Weights of a small GPT-style language model, trained from scratch on English Wikipedia: untied embeddings.
Each number is 200 + 40 x the weight over its row's rms, rounded and kept within 0 to 999. Layers, rows and columns count from 0. The size before them is the row's rms in percent of the matrix's.

# layer 2 MLP down, 64x256, rms 0.166, rows 0-63, columns 128-191
088,172,174,180,158,217,182,304,248,162,228,189,228,157,165,235,161,200,220,218,167,202,190,156,225,278,251,169,216,153,268,252,257,221,96,207,217,188,212,189,170,300,183,125,187,246,155,262,233,208,152,246,233,210,210,143,234,162,162,256,247,232,174,150,199
100,156,310,208,185,204,282,127,201,124,211,125,222,150,139,195,194,224,160,167,214,223,190,180,240,169,236,241,145,251,260,204,280,233,171,246,143,241,140,202,236,198,242,207,189,208,158,310,212,296,224,236,244,160,225,140,244,185,227,179,216,230,247,230,181
094,209,285,187,151,182,251,166,216,254,227,207,176,131,189,185,149,170,242,191,192,109,239,165,166,203,137,214,267,181,181,217,168,235,237,177,228,212,156,227,216,226,220,229,228,214,169,202,91,203,152,198,145,264,132,203,215,197,134,141,261,187,233,170,246
093,192,200,209,194,187,276,193,202,165,236,161,179,257,172,233,198,219,135,147,164,167,153,215,239,140,150,174,201,260,108,155,211,164,136,172,236,189,202,214,218,239,267,193,217,165,245,295,211,242,136,171,188,172,265,124,209,260,123,154,200,203,146,174,212
099,228,215,221,181,161,299,119,224,230,180,153,229,245,217,255,227,211,203,223,254,194,184,339,179,249,234,239,146,187,242,219,301,239,102,153,259,199,187,176,194,257,142,199,214,170,221,143,207,182,153,200,222,175,201,204,147,245,161,176,53,212,165,254,210
099,165,143,189,150,205,204,205,226,228,184,172,183,180,188,132,327,197,182,135,226,242,213,111,171,183,199,217,224,173,258,269,158,251,221,167,272,190,174,177,162,241,224,155,205,176,178,225,228,211,319,215,159,131,153,199,229,206,207,137,127,223,217,151,189
101,172,245,209,185,224,242,233,134,214,192,258,208,212,157,266,232,190,200,149,203,229,157,162,207,194,219,145,168,224,246,209,183,211,183,153,170,212,253,190,283,179,199,218,157,213,213,79,171,259,165,196,158,292,131,220,240,164,226,194,118,201,201,178,209
110,160,198,214,245,226,237,220,181,152,233,120,139,189,220,192,270,160,201,145,187,251,233,258,209,213,207,201,176,176,197,283,187,158,230,223,178,221,225,241,213,149,205,216,194,117,212,160,212,189,169,194,221,211,130,207,171,209,195,193,173,235,241,206,206
099,260,227,170,191,145,225,263,160,280,182,172,216,180,173,231,208,242,238,256,193,167,223,253,138,254,206,183,166,283,201,173,217,189,188,229,170,238,148,236,197,176,172,187,215,195,202,216,208,205,157,184,206,259,236,228,193,243,144,160,250,240,179,158,188
096,192,238,209,222,199,210,178,268,213,217,239,239,224,213,130,167,186,186,181,87,249,266,223,143,136,211,180,162,166,176,217,211,157,244,228,193,157,207,252,191,179,189,250,147,100,180,204,181,190,209,169,258,166,248,235,241,212,230,171,214,125,170,225,179
108,174,236,185,199,202,174,178,118,170,176,162,169,217,179,228,145,223,240,188,158,201,140,128,191,154,157,151,184,199,248,271,242,226,209,231,181,213,216,176,255,176,215,242,169,139,166,163,273,227,209,213,225,265,218,216,160,172,191,235,225,91,196,232,168
097,153,241,194,198,213,248,233,204,186,228,207,176,147,241,227,158,185,267,178,184,199,184,166,261,229,228,222,252,200,182,169,151,202,166,203,213,219,229,176,137,241,126,138,196,232,250,242,182,202,178,227,180,240,237,159,202,176,248,142,206,262,219,184,220
089,204,242,208,205,198,236,231,192,232,200,104,118,201,168,205,212,257,155,210,237,202,184,180,149,196,151,104,170,175,178,198,177,170,195,176,183,176,201,179,167,176,281,233,182,134,185,271,131,199,151,177,150,228,172,146,239,215,211,263,200,220,239,173,133
100,177,217,182,203,203,254,274,172,246,155,252,160,131,218,213,269,145,207,170,146,185,208,177,205,189,230,247,218,179,157,257,235,184,202,218,117,188,215,188,235,265,222,212,185,229,187,178,147,202,151,221,195,168,114,182,216,156,216,165,218,251,191,290,178
088,155,99,207,244,202,215,154,226,199,184,223,271,232,327,206,207,248,207,184,225,221,151,230,118,184,230,216,193,230,193,159,208,109,255,194,185,256,228,178,172,185,194,236,255,212,198,204,286,153,168,135,206,204,165,193,126,244,129,162,155,274,159,216,212
102,215,201,211,169,212,262,158,141,200,233,135,210,152,214,223,137,217,235,152,177,175,178,202,147,175,252,202,144,152,267,186,200,142,205,176,264,204,209,189,189,176,202,183,242,200,182,205,219,186,223,229,196,105,271,193,187,219,166,196,189,269,182,197,234
096,196,216,198,175,183,264,211,206,214,252,188,248,199,124,185,210,189,232,239,236,181,245,218,217,290,200,163,258,251,200,151,158,231,254,204,185,132,245,179,253,252,109,172,123,223,201,231,174,175,229,234,211,227,259,124,219,145,175,188,170,219,273,189,250
101,224,261,188,187,185,204,218,189,233,155,268,222,163,207,202,291,177,203,241,208,171,164,169,256,223,213,290,212,209,199,165,239,220,264,219,228,155,194,268,216,209,198,162,207,160,248,315,159,246,142,193,218,257,144,225,147,211,201,171,182,202,224,227,198
096,244,198,203,171,223,237,149,192,226,253,171,176,247,196,121,121,115,185,177,156,198,188,168,198,202,163,134,189,174,277,209,198,199,156,144,149,277,197,286,214,123,130,161,144,198,214,217,195,168,218,202,225,221,146,251,197,194,155,209,178,175,187,235,183
122,210,108,165,174,211,229,260,152,194,148,239,205,202,194,208,141,190,188,128,254,173,183,206,275,209,173,219,141,203,184,229,121,160,118,230,236,171,209,207,243,236,181,193,205,223,208,211,200,179,196,241,184,194,210,230,175,220,240,151,179,167,155,122,179
097,203,233,213,202,192,203,254,200,261,179,155,243,137,130,224,213,143,198,159,276,235,228,193,203,154,160,153,247,216,195,214,231,164,258,254,156,174,211,160,237,204,265,202,209,195,157,129,215,187,170,199,257,196,183,202,174,187,176,150,218,220,185,177,187
098,139,179,209,174,245,233,202,175,175,139,178,180,239,257,209,158,203,176,183,188,227,255,214,203,238,160,192,244,207,153,253,218,221,137,205,155,271,204,230,199,159,203,197,208,259,192,197,174,127,182,202,211,90,216,257,156,170,190,234,126,167,249,242,177
095,285,231,143,152,194,201,187,287,171,182,212,190,188,225,256,234,138,256,205,296,159,191,186,153,277,215,174,210,232,255,134,207,225,191,220,286,169,191,197,140,211,138,146,186,213,266,174,103,206,226,189,180,133,176,238,247,205,180,221,223,203,124,172,166
097,235,194,244,209,208,208,199,210,157,154,246,256,209,225,166,210,208,220,229,146,202,195,187,252,217,214,234,251,187,258,180,148,157,200,237,225,203,214,134,199,232,240,199,199,109,223,187,267,267,219,192,244,141,201,196,162,206,197,167,156,180,223,274,193
096,91,216,215,140,204,202,228,171,218,191,260,195,267,277,130,148,161,174,237,179,191,182,196,160,192,255,168,220,195,258,204,299,187,256,192,123,271,198,217,252,215,198,236,228,186,200,160,274,187,225,198,200,219,191,236,191,81,230,212,208,203,253,253,185
089,230,174,179,200,223,226,171,165,269,168,155,203,216,210,106,121,221,200,207,200,255,126,197,173,174,273,227,198,200,189,166,198,220,225,135,197,228,200,177,130,192,159,239,240,242,179,230,186,156,167,175,172,277,167,200,183,179,237,249,174,189,185,141,175
089,230,328,200,198,164,226,161,182,235,150,193,197,208,256,130,177,177,288,149,135,187,287,183,255,183,259,181,176,152,167,151,201,193,214,227,194,156,199,218,181,144,221,211,247,245,214,257,155,229,119,214,140,262,196,222,236,199,171,221,223,139,205,174,166
087,201,190,176,200,192,247,190,112,237,152,126,201,271,186,187,136,168,247,184,199,217,208,219,257,238,205,165,165,113,205,224,157,215,233,196,228,237,233,194,251,206,205,209,189,209,207,159,259,253,198,209,168,96,195,258,114,229,167,210,158,172,190,225,225
095,224,178,191,186,176,194,118,171,231,212,223,128,211,185,227,188,168,191,177,220,183,201,257,239,193,146,122,116,228,215,226,189,141,151,247,259,231,162,261,211,155,167,207,220,182,163,201,234,138,257,155,136,154,200,134,271,169,250,240,182,204,150,187,172
101,205,242,230,178,226,152,168,101,220,198,219,134,157,124,217,175,202,237,195,233,283,195,238,289,204,179,190,226,205,193,208,150,201,157,214,182,194,192,195,274,172,242,173,206,279,229,274,213,175,210,197,255,273,312,166,218,143,169,240,257,178,192,198,199
104,177,230,188,164,145,170,263,289,202,209,276,107,292,188,253,190,214,147,202,160,139,268,175,184,202,213,163,213,177,253,230,188,166,212,231,220,179,208,204,215,131,291,110,145,191,204,105,249,182,139,177,185,193,108,201,180,189,221,217,189,243,161,129,171
104,180,177,173,147,208,274,227,194,231,215,183,239,215,223,197,183,191,196,134,261,170,222,249,115,82,194,126,206,246,173,237,102,179,202,167,273,194,205,138,251,181,185,187,230,207,200,92,169,152,199,181,180,191,215,187,161,151,189,193,204,207,226,165,234
093,281,235,216,239,247,222,247,138,172,188,204,203,257,340,202,258,193,199,231,224,257,179,188,188,185,163,153,179,265,193,164,170,213,258,179,153,224,194,215,236,177,169,190,245,193,179,154,213,205,194,155,249,120,177,197,219,265,237,201,194,219,206,179,207
094,162,295,201,190,209,241,165,119,158,139,158,165,257,223,253,175,158,207,215,164,216,210,233,225,256,255,166,152,216,191,207,245,134,214,184,205,240,200,258,229,197,188,198,167,189,190,235,182,202,119,225,218,211,230,184,308,127,161,192,159,201,218,129,235
093,152,100,192,196,244,172,202,216,201,189,121,203,211,183,251,219,250,195,219,170,177,223,209,215,213,192,237,187,114,238,224,160,185,192,143,146,208,232,175,181,180,141,242,214,216,174,237,185,222,135,191,169,232,217,138,218,206,144,142,234,219,221,176,191
095,222,154,199,159,196,268,260,208,247,114,133,220,210,224,170,148,168,223,238,237,229,218,208,247,160,159,201,179,238,196,169,261,188,145,174,184,205,191,242,132,237,149,204,199,180,245,189,264,225,169,179,145,186,167,258,130,132,169,208,231,187,195,205,232
110,182,297,160,205,153,260,138,155,146,203,155,146,183,136,238,147,158,201,230,160,218,246,246,144,210,259,170,236,224,237,221,208,128,144,167,154,164,232,243,193,197,172,209,219,147,182,285,201,243,221,210,217,237,259,188,207,150,235,186,235,232,138,151,183
106,200,184,189,270,201,246,217,176,181,255,232,191,198,229,195,241,162,221,194,211,193,202,147,280,225,169,255,170,205,223,184,175,204,143,239,202,171,193,113,227,214,179,203,159,228,182,162,252,192,162,220,177,325,147,215,228,257,155,257,223,245,217,221,234
103,186,160,190,242,205,163,167,153,243,192,197,104,200,182,201,283,225,243,238,182,206,152,219,155,175,211,151,169,129,134,187,214,181,256,166,213,202,210,205,206,229,282,213,210,204,168,223,304,213,169,214,187,211,203,282,268,194,194,242,118,275,155,175,228
098,215,211,205,234,158,183,168,164,271,161,235,252,153,237,231,229,176,228,210,119,156,217,204,196,212,239,252,107,212,167,163,209,153,116,239,250,201,179,222,252,239,212,157,176,152,215,199,155,228,232,148,203,224,187,182,237,206,265,204,177,227,217,176,205
120,205,157,227,188,172,243,175,289,196,219,254,206,244,200,209,160,217,209,171,210,223,185,212,207,175,189,213,176,246,217,252,249,210,287,228,286,108,188,197,138,149,203,188,180,76,190,200,142,248,261,152,164,172,183,164,233,219,215,175,74,183,223,199,185
097,192,127,174,143,169,241,157,242,254,169,241,155,159,142,236,222,208,240,274,180,252,281,192,185,238,250,216,225,156,144,215,132,193,99,153,191,255,239,149,192,156,224,152,198,208,209,276,225,107,222,223,252,170,136,163,235,205,209,121,153,257,174,200,202
106,136,217,245,199,237,164,205,152,185,205,173,161,181,159,195,170,138,184,214,224,215,105,235,186,184,179,204,231,180,204,299,204,135,226,213,170,178,157,215,261,195,148,227,185,202,138,182,234,172,170,204,241,116,265,199,186,143,142,219,247,218,305,303,188
089,235,158,158,170,153,166,160,267,273,202,254,204,204,170,254,132,160,261,238,195,168,216,177,155,196,256,166,214,118,168,190,142,231,196,160,229,240,241,255,236,204,177,202,230,150,219,237,211,170,206,214,191,222,266,317,159,246,226,276,85,187,173,214,196
105,239,196,170,225,155,221,162,189,244,243,245,204,174,263,265,197,225,278,173,176,221,193,167,206,229,207,177,169,296,203,211,229,214,172,248,161,186,221,165,198,138,176,185,219,184,229,269,196,136,226,187,226,153,202,189,208,241,153,141,255,191,207,172,160
104,196,278,175,239,163,189,147,236,171,100,214,185,252,241,228,128,232,188,229,201,249,187,265,222,114,175,224,202,262,236,187,243,143,211,234,225,204,225,143,151,186,199,237,258,173,164,223,176,219,126,265,192,283,126,209,189,267,235,150,166,218,194,119,181
104,192,204,232,209,179,271,188,234,205,159,217,236,167,232,193,236,219,216,206,231,175,261,123,141,240,196,192,183,261,197,278,260,219,174,188,183,269,158,159,169,163,201,217,228,199,180,211,142,196,198,231,164,241,161,220,164,227,215,234,282,182,236,275,226
090,216,229,193,221,281,218,271,158,200,267,211,227,253,249,224,248,131,230,247,249,184,195,251,216,195,270,141,171,188,146,118,199,164,230,185,281,269,185,243,223,131,200,151,193,269,204,243,186,235,197,212,159,150,228,214,228,226,201,260,258,250,175,221,215
106,238,161,221,188,191,185,146,168,196,232,257,222,240,256,231,230,202,163,199,174,205,192,207,136,240,171,207,134,117,241,156,223,170,181,245,261,182,194,144,234,217,174,208,242,183,127,155,241,166,161,162,177,183,93,137,218,98,170,181,261,246,252,226,208
158,179,296,185,202,247,132,203,188,132,269,269,252,211,208,185,180,177,215,96,159,226,194,220,127,163,240,163,154,148,176,171,162,150,183,201,243,190,211,232,209,242,168,257,185,138,188,150,263,280,112,236,170,252,216,237,247,201,198,201,140,196,245,244,186
091,99,213,214,223,198,143,212,178,226,113,183,114,263,298,187,203,210,223,209,225,200,246,208,240,154,253,228,279,176,220,173,137,246,150,217,160,242,235,230,270,179,216,196,248,230,168,229,200,223,177,173,206,240,192,281,227,205,196,228,209,182,284,212,195
101,193,139,190,216,175,186,246,191,214,295,307,232,267,208,210,211,202,203,107,142,206,175,238,191,220,244,263,208,234,195,138,160,174,229,182,285,200,168,192,205,133,198,183,194,180,143,213,169,200,142,212,153,266,257,186,293,168,225,169,195,196,198,172,204
095,189,211,173,216,140,192,195,246,226,213,182,251,231,141,169,165,206,214,122,186,213,202,145,266,222,234,217,135,174,163,255,202,163,266,159,220,186,197,231,209,164,180,213,167,213,168,229,165,221,119,232,220,248,129,232,179,186,208,191,210,275,181,233,237
101,219,303,195,188,211,130,253,153,180,171,199,199,183,144,166,224,194,172,229,182,270,180,217,143,213,230,109,198,162,175,203,213,199,171,207,184,142,234,199,211,190,198,172,179,256,202,7,160,209,251,200,221,169,208,208,176,226,189,234,158,235,246,191,206
091,193,244,209,235,196,152,206,173,278,176,171,174,170,167,169,131,257,208,130,225,228,182,262,232,214,163,248,192,192,163,173,186,192,143,243,218,144,158,242,198,245,130,243,176,230,234,189,181,184,152,225,226,196,213,304,255,161,199,227,229,277,231,197,184
110,211,180,187,180,200,255,148,169,147,137,250,264,223,189,165,201,207,171,230,143,200,198,172,198,187,208,215,209,208,218,174,190,228,252,142,221,180,237,211,149,220,217,169,209,204,262,288,210,264,222,172,158,203,230,241,238,284,235,170,184,196,158,190,223
111,211,104,176,171,222,232,200,208,200,177,198,181,200,137,195,277,204,182,236,182,216,235,185,137,241,133,199,258,148,139,250,180,238,220,156,278,221,191,199,193,227,230,132,201,181,223,219,296,180,292,204,294,225,232,256,191,222,181,186,237,178,222,171,203
104,258,205,174,254,220,162,243,232,212,81,273,214,212,115,183,219,203,261,245,189,214,169,191,206,159,141,177,207,218,188,202,255,162,190,187,222,193,210,237,200,234,153,149,249,185,179,165,217,144,270,226,209,247,201,188,164,232,210,177,240,125,207,144,218
098,210,208,179,184,214,183,126,225,200,155,162,185,195,111,180,211,219,254,190,177,222,191,161,191,238,222,179,238,227,261,202,153,207,125,198,158,204,203,200,209,180,191,177,221,228,182,253,258,220,218,153,156,193,205,231,240,156,198,280,164,232,197,131,161
100,227,98,196,241,213,180,146,238,226,223,239,237,162,121,151,192,166,198,239,169,205,240,207,226,171,213,203,232,104,228,150,180,174,204,261,200,201,184,201,282,198,182,198,235,271,156,227,181,224,224,191,165,214,162,223,247,202,225,251,193,240,191,240,199
089,239,216,209,207,186,238,162,170,155,181,224,250,189,132,218,238,238,259,254,228,182,189,222,239,198,147,139,178,238,123,199,239,176,167,198,132,190,197,209,86,210,228,168,220,209,156,195,175,223,217,210,230,298,221,277,264,246,166,235,214,184,147,153,251
090,133,175,202,173,191,196,249,255,233,258,234,272,190,227,240,250,199,141,208,119,189,175,171,209,226,143,184,194,167,268,194,170,221,273,179,246,261,211,207,142,182,133,194,165,224,230,228,316,150,218,174,211,238,188,167,217,157,224,211,193,203,253,233,211
093,159,200,197,200,228,232,194,243,219,153,149,151,214,156,173,251,195,247,80,298,123,203,187,219,272,184,163,236,181,277,238,93,201,247,190,213,182,205,213,174,118,201,133,215,185,210,281,127,218,213,209,246,188,162,206,183,218,208,219,186,265,245,243,167
089,122,198,181,185,193,195,169,219,227,161,263,269,125,181,234,220,216,232,268,206,173,241,193,225,215,255,98,230,155,267,216,159,210,142,165,193,245,168,210,171,155,163,251,159,216,211,225,187,200,219,207,94,284,92,146,193,234,232,273,193,159,210,300,163